Part of a small language model's weights: 5 heads of 64 (1 for keys and values).
Each number is 500 + 40 x the weight over its row's rms, rounded and kept within 0 to 999. Layers, rows and columns count from 0. Numbers have three digits each. The size before them is the row's rms in percent of the matrix's.

# layer 10 attention output (transposed), 320x320, rms 0.0322, rows 35-63,99-127,163-190,226-254,290-318, columns 160-239
091:526565504462513516526510484509445552526515440485561501472488533523463471520417433518526406508531452533508499533474462424523493485563525481494493521536425491465550461511508457483507500486460492487490518580496523456538421552492444495529514504
095:516488493491521464582487581488533567558476488479493513523551531474484516465514519572440451496467560493573476587536569600467534474481463615493524525501467545554505606513544501551446509515542497459523511567488454518534443499568461480492495537
102:515438490446512474604508498440509472524488451572525486497458495503484467512572478531508501461571585515415547439437559497439495522501501474457464439556515451491449517471583485530490469428516483563527399469508551451509526547446461471432463505
091:445437455452530511479523475500449517542530466505478580512564516553494484526515508542456540538543510510494458492559511480461530515466529506474541511508506467550502556509525443534440477462534457490536550532516559464576457515511438429473502514
101:507556393475504527522486453536477539505542518438540551525499587455456501604545463507530534463515471476475476532496513472422595513529534486484596515583443466476501461518504535496529538484518545481484488516512490498508466468450462445530531481
089:519450502518479541532489492459475497523413557466497491486546488467547517514513506494478472442532458504437511480501515476488534497507477535494451535540549453566464499476493429503465505471546581510448433544574487404581494472498507511427510506
104:504403519465477471516565484445536477467529519556490545588481553467513473448479476516460412472562495589486524472504450507472535502478506497462517486488523514454510526489472476515569507440466506521422488572483516465479538549461442514538511512
094:520470444484481494479512439532543521530455483462487471368503559470457494441531454474513457480549463475465460435446538417495508563480506484483456503517521455624514461561503508481520561518538507475514503467455510567502503475579495466473520463
102:444499494489492457566507532517533509450479527454523513436513469521461444528493524555499524465489440397480523520534582470516489463448503545503531525538528480535463539493531500463501489470557511523411447507522532464503446466413377466472478554
090:530460513520505488516513473503536489476544413545516563530503527515438469496555448572474493520522457492471447452533509547505503534456538477517461491549500483507502515459502558499453477462476506508535608587484459513498540517549466520548467535
086:511455510482482480429428453534473514488493493540471490522513464553386567419543564496484522543510513482466544498474512479550450483483520524489465530566529441525540464482509483492512468532488449435480525461472534550503549470485514464512491543
102:536584523555530492475465414547574478518453513555537583549412553502517523623463447502538479545484487514484525487420516486440485509534463442475566466489462448555521457475498544489513473434471521540510499529546529479544505504613445547501460485
092:447511499456538477579515471465491499549544462545485382592504518510434559500536548461516445654486548502493469463448511552471460513514414515507515434544526533541508541474543520521436497575474448543519443518464562522589477447462523553528484464
095:495523546514548525406534494514493518587490516511467488481412443453538447519503482460450479449507467485460447577469482571544592489528477441519538498449449529481471464542458455467530430519454475513459520496423519554543454484472469542551539454
101:502509554523492528491468457473457537566494478449456491448527471499543452432481460487531558530429522433512557464491526439591525441482583502528423521519592523539494491475588464444542472436484475503501489495462507465520588450485417493497444550
089:529506521511493495517486520528424459509424531464531490521446536499475514532489508518537448489454496536570445500452545614553510499542554508499579513480517436458566453442457469527518470479450502542418576504527446534434542437486553517453524463
083:513462554505548498546538528473471529539467466526476461420500462477492494509398402494493469430515494505464512565507471500593399482481489472489484487557490505548563522460528482546493526512516463499535550540459496463535540508567550414507504416
097:501521466484543536456558535544535502461543496522592490430428512540531551565557502488517406479548509493441524495537492508499498489508491583518544507544450465463500516500569520524518570504518632504443565436494491466458463517481479552517462512
101:525417498523480452519414514525516483557495503456548561460545543534550519528444487474489524450471511514515474524517550443528476535465521505491498517530452468521544480472479601442519519503519534481476526498499514467517478534483585453504492502
102:558453463464488444459500561473532525407503409558484588466471445473528495522433542499511524451424508510521521425469504473497601552517476618470509467522492490467544478420512433497543570531523481457483476462488532509563520594406514519459532519
097:553522476523490572590430512520545464547474541519545561498497483479459521529384469528479575569483467506552389529529482540537459459520492513469558495473561478457521489470559549414523443530488493464552520534468484503453533433436463484488582503
100:442527497485487496503540509458562535485497506481461496450478569428462533507445525523515509502489449469440511585561558466564508536521549536543397519492502483549543528483513555446503434581540494457488474481479484488544438475501558416480458516
098:441447519451515541430497524548470410517489488544443425474480531493547556508517453500517512505470481473444517497468482548500471480481532467509472444471503519523528541526395491468502459514525525484553444508549483472446484492524550426469505590
090:468466418460500557491515494480497455498487555427551480510452506517549574468498574476589483515519541539503505572466493593450537468484557566506482435506398515486435513573551510490469498510559467468480519445551429501488494545560581490520508520
099:486535471470500470515480567519419486552488457457464488518437475495493450500440422539384535491495498480432490385547385539553439516492512495522513521507493512399490508442528505502454585491543495492527500447569536507410524508480523452457481480
096:536498500517480573469474504471520536511516479460432522500560454480512436507530546510587482432472503548503509500568526503499493469477495487547473442514511517535549481484480476451513489498412375489405550469475481517469577564501491551527429497
104:458472515491453517428511506525482426447534478409515496473438452547460510499587476528510579460467480523518507482476470471533542543499461499570520542492444489486559442538467506511389535550502560487508425516478521473425565541464527532390536525
094:503506515526536579534405501517545518508449507508550481416490493508471516524470523520554522489488425490529505557534570472497475540545502533618484460542450418541485428446507537529445525523440487523469459579477523452511449434555544444511510557
098:548478599513509492510500416539518519531475456492465450436530485522532504462585612507496559477596492524532492498569484513516488453466539443524483480475625489467522478456518457489536475443493510466567546553595515447534467493531407481513441523
113:507488483487535477527469471450469587508492463523505479477463500502438443570436474520540388502542469527507508499546486455474505491561492494531459529481466545446523534490489523514487442523473529446486494561568489447517450543541423474546560541
112:514502559457570517545467564512487568501433522484554506474537477500450510438523467502472464498493519536554455524504567585431532388541480600507542523526476450557508524483574499535450531503502545468499458528543438452570449491564434483407497523
119:512491458492487468564574552467407495553519463545498467491469490498549454486509486520445484478545574503443509440480544477500487481517539552481444431541487472450486553469497522512559496478483501485488369535477455454500543507427465471454475419
107:484531523418433481453580479573494573529518507544527543433547557484494477603483507464505473552545463485495497491499563468478504431523463540438498486483461475601577498532538478503482525502560436531487528457520508456565518486552456429511441485
123:444514438469513561474441451537523516499558512482479529513551568526512503539425461443534487444480485498516456559467547461444593501522535451512565478547428510534502455530516569509514491475566550504505529540519508505515475564502436537557439441
118:526503466505487562474527454484515509507472485508470495467569426517523551487496539501514471518533441473538532447527497432466510509469442479503510509464553445548478553532510449485453482428571588543520412526493503426492488461557518462528510519
117:452418513450499497489538483514486491487481547496507547590449503408498451435472495535504453472528498557472533502466513545530525513473498457485468424506543484476483505468535501461533549431447504525464480567493433454473496518511491501562522550
122:478461466450418483442444534474488565517446551466535484421477538498507477525549491537462467443545422540476456485484539431470440537409522547528477522501496526577528468610498487453535501541530501506485514546480549475446533533519516539413511530
117:424559460487520517468503557498489471499503515456490506388527515491452482457485522497465481475473430429489462493550513486464512543487510483499550471543503456577478558493522508500515513541500528515427503517477538469511481436469432458474461567
111:515463498513529528539445492511559461455547484549566550537550564452445464517505466486451487525549501542501462391515470560528483581506492517516422568527456554537487467402519527496494544477505533539472589505448487460475505472575471487542454495
111:454460500472524465436478461437486532529480530530501554512516489532443567407525521454489502605529480450506585444552493443551532411466581561464481520561538482497493451497467484526486424509451444482514510548427502524493533522494529453529522532
117:508542498531494484502472483547514520482439486492472609525458546505531498578468494479552480519471510565460485529479518533395518530583456514490533513487497447494466511469523533493502448468416563526527509570515452491508454472572514601462484500
115:473527543447515503544571511491482461545523466545485451564560499468423534451520522477553434601488505524497470506482530590486476539510420498477521463527482548474517463506558479523497558500450454562515512483492596497524513428471559473481481480
120:566474530488519536450446470478510550537488488537463425453450474486535408529497419477455466419444461488427505546514507543546537433470520452525525520534445465491471460554476485455494397512484492549459472542510525533488468530500488501553489508
120:452489494543488517474475476464420487519531474461420529498470526515498431417440476551548590533465566483512512509493479498524457455544546517482483492493524535554537514460566516418485533441535492487529458543468461502513603445514477491487459496
115:531520493559557529527469563523541463509436471482538473465423511528519456518493507533529498438476454511543455594489498642562484498437545480502515474473571488487568453386528487483531533476452489500517537440542480580426512482470512491508477520
115:553456539499556482515453506538488467459449456532452492413421521501425486512421483521502487434565519461472452566488433525498469489485488478491502503529530493572550537459528513541497529425521501553439501439380501519541487450520534388491468454
120:556494531489493562469574525547473507527503441465554480527463478540537526561503418487527447462555469519528523587558564488486516511455553551476538480489458473451461520488570536513523562547471576507474538459459479520454426561487498493521442511
113:557553525577520492457448497503494494525485504447529567466545518560513473450476493549467575456505496547553481536496537461528465497504567483397497515530481496476500485484556576500493492565538515461509456499507437477569434537539543475457447561
112:517487476424488508504474565516510543494523455533507506487471441489495503530458523540474495494476517506556514520456525492524515484483514557392501486532449492424514523456460460495500560538513470490474503506416514498531532531393556518472539565
120:538475530545516506568441609485519526502482570500547583487512499506489469499427469521490509610548529483557435444468482513514470512566499509472542512525538471471469547423561489456494406501413526448525493545545524532463492449445532532475527480
113:406491478501481566497571481486470489540505444498433505483562492483530618536445501495525485512486421468440542537562527435535502462528560507535486532523439477503513491489517528483539464536548542445521539492527459439504531424442474464521478504
121:391459478496485492455519469572494424518548508518470534483523534436542504502452449478466520454489445485452466482488485459492493426492500499524448533457544503516567533508390496502469485516570506554536438481533526504500501483510525461430561494
115:493510439441518567491552503513532442577458571461553511487481511484568533530545537503571517511523567488534511572497584558427527518512503507570484421493506500492486486516558493410535535479554487460469475477519393487473497553545591528480564501
124:556520462519494451527473526537417521544444456453493512528524516498511466552439485479477487484499518440504499397530436474504498475430500516594531444498509431442504518501474437510505531513549461528489511496597558505441508570483441483484472443
117:562548477496560563450510518511535473479530458496479564455486460441497501577525511451566499481506539513595507518498469502562526470503504536496461478407450479527559515499507475523498502496487427428448535498460478445434572593548474515470462507
117:431454485430464534490477509500528486480439482430555513422481470484474525504584499490529528536464489511528474536469484425570462545512459495588486493461477499552524518551474502443404514522510502499526492496486515554417523517443431546468485484
109:518503532495492545505450555492549545403462553527494505514479496487517464547547497558553513577523404498536497561545496489532456475544574554507490483515436452575493550529484510514459468522530465436510465512456533455484487520548552447495514541
113:554467558500448518516451483529475577508418532564486486503504453505518504469561651502445574472575507462517505519494569528526496453402505515528476441499559492469538506450506471422477480436537532460481572536537444502487473492497459537492513522
101:426533494532505493486492542484536502512502519526543554487413472540474486492510604467450472551535515456408563513505514443515476441502509546500492467468554482472462478439410523478494510461565491577548455467523513554484438540479442465398507463
091:498477550471475459491522483472504541451515526504457527478536494501614527462461500450500551511489474517524482454558588466522473464545515496521532478532533504489508553426506589547549473463488482489489565473497511514570461474494494427509413565
095:541513529503564498475540495511484608483508476436476476415501525467526529434470529482490485530451501446459467491519495513476558452517468436539499493524473536529468539439463543471561539495512482563513518464533523451473528439540441430517516442
096:418499501509463487519499479509487508490508508524455550435527481479546511494389567472492520538539483536499506496563535510530470478553444496475548544486517466444482549537541474478483541547462516543432526451540521512491574507591526452474536432
092:482509463499484517496465530503511491586445538493460548417548482526461453491495465560528563454471477494447458564527443449647551484537529527490547529379540535439486438484531539504516529486472550509520536507504539563432532553499498558470511509
089:447536456503483569464478496524469447528569539532485490519520499508503490442422489491545550435497532546524524520507477526465488508498501576452565471422545429464568536541482459510482451535475481534509541473437528514472497504534480532456511470
091:558476489523583540511445447520425463486521530503478471491500511478525580468503556548512456427511589571451460549567514495477556538474543523516514473484556459516469504559447418472441502543506489497509547456529438488439538472533520496432483428
096:439471443504499493495419466559565496516511476549499470617493503544516477596507459472482519474544463469436418504416584571550477580494508526497516494460521463410529484529515518540468507471540475515500469498471515504508460548514512459469507479
092:488550469476414601485477475496503528505485518450482432472503557476500507532515469502460508574455469512482433527450470460431484549437455530495475555480505485479491455490473498479475453484468471422524504468512477470473510541450503490452514457
096:475510477468515521474453487489499600556545504545573516498491486469460461527477430554545480451505537494487462475434515525474471511595458563602470463569474547497466518469508521512482443544527469517489483471531541428470499467544533448440466539
096:498515461529442522429548476467521483473465494555513547371456415502450468495477522553473505459471538516497474525625596554423489482508474437370529515484420523473583517513464510494470530471494472489552523488496474477441503529498479524507575534
088:486475502529508493527560531544525445549555539534503464498466488530412461544511513554503513513567558435424513450446460524515547516462479496477514466464516489524529521461524517547513555486456476416494515457456386557493490472388515539474475438
094:477485473473451429488474471463536482468482491463482506439439549497448499512430563504457548481558546506489460621530494569469518470480508508524527487511488516514472494509477443572522400444428443421584536495506470502496491551524451499552564551
084:581502506450546532474499493537473484437491503478512450512542437536482490417551437474426499472381516494425478411499521490463474489537506537478473461552413460489492563486420519522491511443493544580425540545474497450469529465492493456505520475
089:507501477527493541516563494594557539503554488450509493545532496611454579472458539442493537470482454543527433523466614577386533522483452466480522438507532444463454484522493479514535515486484490468481469510521556523444592494484572488466558493
099:552586524456502500522468514483487511506522429534508512575531470498517535473493455499570508443529385521502486502527483516469551498452520480527490523567542486466456443491521478515581614425549509513526498506404556556512494472465477484440593529
095:517491545546428506479485466473500464569487486541511479494486500428546496525451510502500503503605530592464538502535480584475490492577491436506453540505457538456498460513531538495488487426520471626531525444551504492463530552496510426510521498
105:495481561505482491551478535465454454516490458464523569507493437499471501499516497493549482453526497553461485541517488541512430542521571523519461511519501488562478468511533454502556508500437484514500410473483482496638468515564448459573514490
088:510503449521457502485516532490486502432501425473533449453485500463453507531461553496526479484526511566439542552531508503451516493536552528457507527450509517471552485564499442504484536431477458497518474589478435440561503537493464503533597499
088:504468539444543540556589489482449467579538520501559553531565539441439438478539477504476455519462459490525492482505431477601499472515489462440488493483547538499568442549384474517476535507492434453481519573506492460493523453530534524510457485
094:494522539532524501479498542520493466530557546503534507399477522461529498555494517509548434453496503582475512484514476557511512442517478521526493531519477520452505547458483523479435529490553561541478539410532539461438541458471533456517552466
088:497486478551551481553493522501496525562513471558498562527450505527522520513487474541556546499575432483437410453472558483419483464446440460516486489566439569533518470422516519546471483527492538518520478503439479586534638477460473503549558550
106:449545520502539488490533518551502510517460554520493518546468518545472428471565536421418458489520470506541579470493478463544448441530534523516504457491409466479536451476475544457489425546458530551468471463438420563476502486495443484525523507
106:519562445544497472533542486436497507471584513538481542448509591454574449517515461580508557499556514503484433504587550551451604450456386462463490526533441546542471488492454464453528503464531527423560473550430525486559502504449578503437550539
095:561466489508566480516514505507475552518525473437421496551515485494489518444551534464486457488549460515515461526474493487469571481550537473490494524498563479549531588483490548459502541477530473512510499422533530484534503546554501457506524512
093:477559491499527487509503532547432484493538536483493508506479480506558491515568495519519538502526459539522463478512420490517453534579497464491578510496445518448494524556454467465409506434522497489434459518477543480504516518439499509525550574
097:486462463430499517484513515499526475507529519439538487429544450475500491453426598462516442549525539518519448561527452507502460519536509492423447432469474568513513484462498540476497534479496510431478501476518449509544472477436453435553403488
090:449528540506458418502518458471579475505462479491430478519495528457458484482458528449486486487506538571505544488537520558468463426449471462464481473442506556572501530462508446463471478564545512443498373530499515548485511527523499514448471514
091:523589483552535490435442470465505477470520444511517449517456442538544485489483450492457540540551428498502537476510530485519422483468463474484473507519490466517494449444407468481505491529536505454528465433537476520456534503448517445500564514
093:477539480463506489534567467450522538450477481456548506503470449507461446530516492505557388501547494532486534488465490513511502447528478503497448493542504456422561490455483441523464447497434532532493481540516506473492456540515441423457534487
084:528504538481528518517471526535466530473432539459442571527554521504481487497482435516476492472480487565559462504502584559527535460535496552462506510507503475523556527499503495476483529486496561494494497469473481479546513460513477531432497502
085:514491435435478527524519553493455447547500413485477470468573531456503468472485512504519505525552575463419503473480577491485501517485498523499480520515523461485471538487421518464632500447424530503398395481481474463517550497431454541445423415
091:477514533495457460423537489544457493501491502494503575473584523473460480529502524468519468495583485504513485498500505499548501457447462521441575537438492444496537449483550440453553515466521487585446479487494526455532437507536501449427459472
081:472509486440478588447479462536485500487529489574480491496523510530541475522442471494518490470485455512520526577522532487500571503566528488483525551476412441522542414514564593512521490487511516469538561574506561538494496534483498492599555481
087:537507449488437528443478451537470524491508537479454473526584402468522502470487539499520397443490462468545521467498485445527498480558481549456475526434575484490550523545468470568534480461512556526443460484457498476552499551509426479471444469
083:477474547473536452543534488606520558542451573480517544539471552430483449484477495464511514479425510533439499493420539461498484568501517458442508434476531468537490590463532442536487519464465521462502547564522476505477473499525488516454507551
083:513497480484477532504380541465452580521453523470553399464550483462504514556520498537530461480491431499482499552412515512468444487442535542549380577515455500476494426544410476451472491518559487528481501517465575511496552548464442515476507462
085:479532465436471501434496538486500501515545542470536501421503535494468427443438474554505432499472461497483525491540559551466474530408541490503559509515514528545457504475477453531532458520472538442493467535445478517486541455422410467498464493
095:488500525556512513470439480454525472464509460491503599516570492547469463527558438492468439491520574551528444481431466590485542542457486520575475482487427467526484469376529537481465524548514529566477602485517511446482568477539491502495462503
086:511524493506538472493517465463469536528485518501539514470489485498448587431466517547521502588550508487513608464523486469466495379494556538504485502560502544483517517467420464487505508516465495520535475480492495590555530469486490486514523562
086:496546510496523510520510469529488505523494539493453512517502522519489501513453499525498478502517532554424518461433482531461510477552488477514485470507516518559482524528503519511509512487431480488489530472494385571520481469507439592500417531
087:503497521422569485558520519502521481520506570509539413508491438520427547475495504507529445601497515532480502497485498536505516493462427517479545481463481566504506495518520463533470516441441470498538545511507552469496504524443453484529529464
084:571530485462499493446471481489474480424509517565474524432442507467442476472458521480445490401476489431418584552547545565531520430525502440582583540474448496470462431554506489434521454497477506548469503502491539515481477511523497450578500484
078:433505525496495483468512508489441558471482466427475528455510524504499519492428452499568582528442606470438521546518472529489503428504564539457520510535529476474486531505547494432475485480467460514518501498453479463510530543481511480447447507
095:564497606492593501497486526481443517453428422435508440502495503533517446509476545514515492454458459478573455570463571579543473483491557491484497477521511442464580477445484562528543517541485480490469506454539505507465466443484520498496508487
090:471474549553515542535522412486510443545455548513507521463445564520517491538449482535549473489600526476461481543527468518498442516532543436514497547465504474500509528514487522464476441419567469494497481527514505461534531524499486466447409539
080:530554494498466542502571502582455580528484399464499554484474466527494465511516530517522432450580530498527479582513588497505543467458486533498510508526460453523447456469542545544473523501443534506528491490480526508526459566540407500477470504
083:517524478563513448455431496545513493494449507464480594508499568530496458470512501456481553475540488511529433539516492465511475523481512518396556489503458515537503523533572557559479498549508494496520471525514464525527459528527529513494468581
088:451476521436527458496515438443484538526542466553509537465483525439478547541434544528515543526504493547543518428498485485580486489474546441477523512501480441493563540467497520529493548455526443493504558476470499444512505516448516545497481520
086:523506531563581491521489574489499476436516484522551578434496484519473445467437470545410486579530460467473472462523494561497515461543449474559525490454442507414493527397512516458485425505487505466485455576528463544495524446420500485484564484
085:441474547481533557553500549465416519516465458511453460470522535560497536484480483569465512562446461511447480475441514431470519501457535488511507495594501433548560489443556574537536415545565497458427496443555480521492535437449471506512485527
084:442493524507515484487539528516500399513538472481454540504449517477498484477518489496448523468427501510471489435481522461546509392554467502552490449509547525460544502478379493480493495524515490508542498493539505577505556459455525492449556520
087:531546469475517555469524450477535456479526546483501574512489537483539510527546558468549539507546529491527449565553499552479539499493456476532412428517441458472470517503499520422540459473539476473525473468478423492504504494535588531484542498
081:510494517510467466491451501509448560589485478461490487481478511496550471545467523505468509433553526403516477446437417483507495462477486502534506481557450488510526530492488454430539496524481499485525498432602493501485527582473475519450445499
088:574507461518491589461493555553456458577506469486435485485479523398479552545554500503545520465601562499563551554552446495539495528522438499493491519446428576576491494505485494455488566484515466509516526502539518463452523540517554476531500481
080:451470494421513526490580516537561556465530405476554528421491452474499525486447547474477519544548516524519460539494492470513442539503501500534496537521453486558565422510497518547527542539504498446539499459454470508432520538533495478499474482
093:514572454460496559530529522483579508460449508531563494455442523481494439531455514507525566489564416549515531544564549476499482484510526492470438500504464447516499502467486445521525514510518472413528499497418513457487481537594519450503502509
105:497510498523500460514546520450448568544486490467505452537602551543527526483523597544471504492391408566522506524466564539456457461492474508477398546531505480557494456519490484497530544522535508509525558536505516533461550553495501483572503429
107:411502516511476485553463512510493526539532526425560437461429478525500470537497521527523483522545450490479523487510518393492464506538469558534530460443577541472540516453470530504471508504507516529445484554547501537492455470558508452498558497
104:475576589443519557496530570491490519493449479512485443478543475479550484388469522458481573452540512507495542507475469501440512470552501474532553510469470528439483503480533537555530544534525529464543517489554509452572491529479440412446498517
097:517460554535541410525452521506458544521538477541511511467553469462480455464462490518473544480520485539488481501569429524573439498491525529513532526515483543505462556533515515478603500537481548541467476519510518495476509526500472523453601478
102:462481484552442506513519526525533543488455493525488544455472461509487469518462597506439477482439528464479501581574542545537451460528417512470506594511459477441494547526573454480467534540511518535456490483538558451519549612546496484575491433
106:451524396499474501457492568438513472542515513477552511474547472477486472535482480456556545443493477517433444511546472464548526463484556610543520451458499528531489418469515538484521483545515553587539489511467503476476466478488524525481503437
101:531507511480489514531556496569477519490519441482525517496468447569485471459456501505519554490504585493514469462483510528490526560483466475455544517438507503527490543499503460470477515462518483630522443510409564512480505513551522493498563520
110:456409489447488478520469494567420487453504578490551471526433461468549481557427452458563404459526514502521497508523539536537472578431494532519459482483522559512485522513572462454453503564463598542484464474550490529478507497533525477484569484
107:407444482442484509469448526445464449488494476513525527533418455514535555476474509541415487470505506466488504543490554475489443543387480537536532515448487504470499531570476433551448529470487509530435485519521463518544494516453471537427458508
109:490525465513458510470470451469494511454507423481455543442512555473524514488505494509572509566512582457514449558519564534524572540496481462508483476466512460522485459498553474454510550477485484513488485458500534480479530539482537480527527491
109:526467468413480552559499485537503488465568492488513442501436539438435457507513538511524448491469514509458477465376463507556482529559456551559524551506507570502553481478495548552489502506506515515500473482531511433484470461559527457504487527
106:468495470493461499542523471549539485525515465572545584470401525510504491531502502553447551509493411459539530455584558444517492459492533552467569455501452526529540551510503469498493523474492513507544534522517522517480544537516536509584513494
104:430500442527450544548528478537508514520488497500524526507497460438500529479520533516475524505510529469468503471531506524426536476550508534489513530505555441532480450486548498479482574506498501538577542409459431501563482526523599453514573478
109:528516481501430517444501450477525515469452460537530505506544570435484501511521534554458475493422552494481486505448501506481488497480509501476510535511522506507469411475505394452467433445516433501581535502512532495448506502489520527565498488
109:623519474460497520464517509534491472505421518517529481497521415510487494503490503557542435480480478395463529460504456505487468483495505499452516606493507548504499538521441465516481493480487503607512485587491546474492537449433535536477501489
106:366493502514534501513520494491451477546490487498454479499493509512462469488497480459488566527469400496563483543415518446462459462478496486494496468464523491467521516485512461477412559477524537540485530547461501547468465463507510519525483543
107:463516559500488497512421485491537511458497491470515472532447499464443439488512555573514556459542475495448492518444496518556535493406487546499544501532519484457515459450571470535589546530496418496584481520467578480556461517469441529500608485
105:494558519543530520530521508481517465447516495525477541487496577467533495455354560493541498593550560506479477577502494519518505581547479434523418529472544445501541442489545510478507461489490451542482426472462546564526570488500464469521514498
105:479514509535485462574491499506504516501480492480535523550529483461545515498503480453599500420503444564462475563551514450459476556457523470503511468500462506510529482481522512492553547556463582474527493523454486502541484503462519496520489508
105:521539516544527483411465575529480558576439434452516412472506524508551516507519572492510539469475492547515529565483454438527468489490541507458517500471453541485539418508522578540525513502462531416514481489505401531510459526486534541473467449
106:495530484525507478522467522496486464517535431526529488487483469494471489472468475479489463490506509508468540514425493526536499461491532507467468492486477556488495551552410479398526473503506483433465536568459517437483524451489529523471498516
101:513464586528497478427480569509461488502451564461487567453472534572466485525509564509559473490514416489493535506498495496492567488544524474481502593524529471441391562553437432487435500453547542503427500429495511486447480550538474521500501491
105:554555451536544450539440480593553516534488470542487535446498463490518517491486481514538458530541482454487442479506568497461486490450510440456478436566459550479528527515514547429485433519486493467499482470459526538527537455473476454519533469
096:480472464515465475552575414588540498580465532506445518451552514517544500470521425564466523467563475490463559489494583500487413399539547517417518467523449528514505524495464465505471587523474522489499500538463485520531526469494485585490493464
102:523480519458550511455524522426493451487475494477517494423501596504534470518568494506527545526487511513496459480545528495515532479463436546539543486527483467580471429517494471547458513467450557456484499573470511471551505501492559549474529479
115:587517453448561512469474499516556464538501534443452555506512490468477490454510549424465422527472428486537495434512484517434508514468539479573534446519462454619515532470454473508500516473591423548460547472531522468488498491514510511530491500
110:522460483522610487473493496553439497459593418562487493446500508487480449516468495420419546569502525476547450463481468470527530528513497471545489468507538520463489505537497543492454526477565515513545510519433576499471605492459445477487553560
099:483474491451519527505475482447498434556523559546540494455537506541485524460483548450560452531471501475498551567447453487504464502550462542519465437463520528623473571424465557539455543512529462468473463496492498544492474477514426419539441474
108:471446530466517484520466543477446433569438531532420544554493549461488507549460512434513434552511497501498534497512496443532520484519515547519468468410522479597521496515503462525495523546501584472429466497530525521455483502519493474517457500
# layer 10 attention value, 64x320, rms 0.026, rows 35-63, columns 160-239
102:542506442523564475475507478409463562491536475499495492514464442509490461544493548587481415539532489510503512504513469454543511489540474479491465543494451531466564472555546464481472373496474524494508511495455528489507433520501412489546536554
099:506519565524536507464519571514466519506466553569539460544520486453420478478469482576417504560470572495526523514447561564428552473456497499481537511509501483488524502501513566485435501534561561466482509491479502524504493523562439455479494492
102:465498425440501464554595572465409510469378540514535506441487491495519429451494474517486485479559532448435484547436482523484492527555563437483504500471401498427509523502545468514506526432552500516469454459511455453530517456432426521556528482
098:515535491442461545544441516548481483507540406502528529523528496511548461520520501455471514588572562471519465497523476492470528557401555456500571480487486481460621562496527462482538512446532439536516458557548507493470487531509467461533479549
100:481553467432480580531467458477548539466524527486523463543548542561485475525537442461528512502506500527548513503480455520463536423465464540466515512500456419489509491559479518587474491481510529504485501533533510525554507496484527440614487478
098:523476520490429423512482515486489482536480490451452525466490420562527505405577454481527466513447451505466474504554540414482515489489432466516446507472528494501471484491519463499491513488531640455476444529537541478539564506491445548531595495
103:503462510423501428539526513445580504484446479511550504597483493541476476540497475505441453511484473518504540509500517533488475527560500484478537447425516450545474560496543445526520480508475496485479490512488498479489478549518515505474521540
099:524383502529393456513497500559567525547457473428543509442565555502512484506492465496581423506545557456561525408494470455505409503476482530525421525645487461531523396492476521492491513518552521475492527499513537553504479503542458463544491561
101:449562586463490435534494492487559507537501577474543488412531470499435470442481513465501456507490490395477546535515512496492504448486496485500544506496521460547473507541527493517483522540535542464514524523521465528458585408488380483415437541
099:543516540534510425475474529467516477433496472531513517525570535443449459483527457566490527494550518512454518504480521532490465543445601550448527459506467543502496538470492505467519400552527555516507554533479479475518509497569498525514448511
098:501459549485524549462488466445491564432494521505498509503519482495402524459553549489491469523498463460490545482505512454470563449501557542411477499542573472498562535448503487485516426520465517498517455476505479587459496524544496476477545467
101:511522464522516439488489401510532509486432407472479562530501584518517501559466523470541495504495527510511495458467466547362540491573483447561510484551523458432472486581435472555523472510479438488509507498560489478541410482518434559478455512
101:488528463481523527477448496534494411497526509566477479534470495582419580457596443483528559617506549533485488482458518541519476508477413503513465476523550506488448514540575514492492495530462543466534482465510539545475452464419489575479525495
100:480550504526503536476557510482497456474544481534408552561433509455487400497443488499525502486423463469484514562548510573543533492508532478564550420499514473496556472533481476478539455527439453523428466539483524495533487518487530502485498509
099:561509505499543522476496483471384531531495512514528526479540531514524460497476500524539509515442511463461566452516523472521527441499493499493476517501516456587508485448551511436502477438411491443523516479519486462555535472588425544503448490
101:520503529549479496520568497518440475459477483510536452584526516458546536456561469524523492503512516496496489550552520566556480520498574584546534493505488525518615553508461553559532427506498523491407529463541506552480480474468543488471544464
096:582491557466513511474517493547580530533489477479560501507442465489486478456444467404502477463455531456466512526424437466558557500500424494460545480519488487620479523491486458488521496489557457436428583511449525415524469468542546471476522452
104:457492502525513548460523537543523516529549451418537540459425513536551567594536522513562479512568486478434518488580513510470472478474556566550589525540458496457399534573522488565511500550558504439463537463487467493421494543481501498473494524
100:471403534449511528505434588417479452542491502472444493503547556534508535444466485484504582430496493505553442508528545494462468471523487515437549518482428505487488469513445519509533498533499537523477518489483500508410471454607472459506495510
100:572452449429450509428501551472521478466473442538464523527478448472548544538435582531554509476500489505519518455463556442488567539507502508495560459466451471475480487430523536497452539441516453526475512492419465537564463511455513470526565479
101:580515464486528498589484572417535498548451453493512498523521508569520507475434482554524529543492489448469415504513456551524457534546465554418528449510556540469563492449534491483529452525559545475475502534467477540525542490426493464469559499
098:504537507464521487486487481469500483452542418444560488435490487478455519435468532507505586512479487477467585527583524457538532483546522409542524574521553406560526543479509470449559423527537504443491522501501439545512514492498478440501469482
100:420524466502555479525474516468479460480518507528515536555449585514514490488500500529519501522448522480519521521530515472445480368497498418534526507559507496499510556502467490512534505515599505493486474502551495512562482472547573470505521528
101:469433383422489515522564446522444478515483633520508543470470461499551602456560531427496430522533537501498484593498468500500514536534532509517502485556457482564509544498453529522549485533527495509479481550477385504494505557604521450518479486
104:522490466509465478506525456465446553511527473482491429532469442511568477519455361510448495549471491509440429430533425547541485484489515507481496460491416499450518500488467447483497474479510469464525535455488474507431569567519432483515448489
101:536473490510512589479494480497505518509537488491442523555537427588523457538563533479537546496480499457516558544497506500500488489517545464518459535481483508520555500488533528536524605446456494521458481462489531473534566529482484593440470488
100:454495486472509484457542545542440561473525377396459374472460558536458482462542493534498519476525497524536516480468453487487495540526510511589545544459438535554531497486452503489444507558501506495537488556437448497458529515563511510450479534
096:534480548490531559499529518484536457447504455481547460465457522568520497476479591572527530521505482488505474542485558447506546541462476627574474415571505478486499489441479495478483476517395475489528549562486483476525413501487475509497513516
099:500510485491435508538463466565498518478432547511488504423515513483519485517544625533480552441552529487538493492581461507484502437514609515528494458488538559505529567510489461451563534442492523478621514487497498531527442539543438527470468435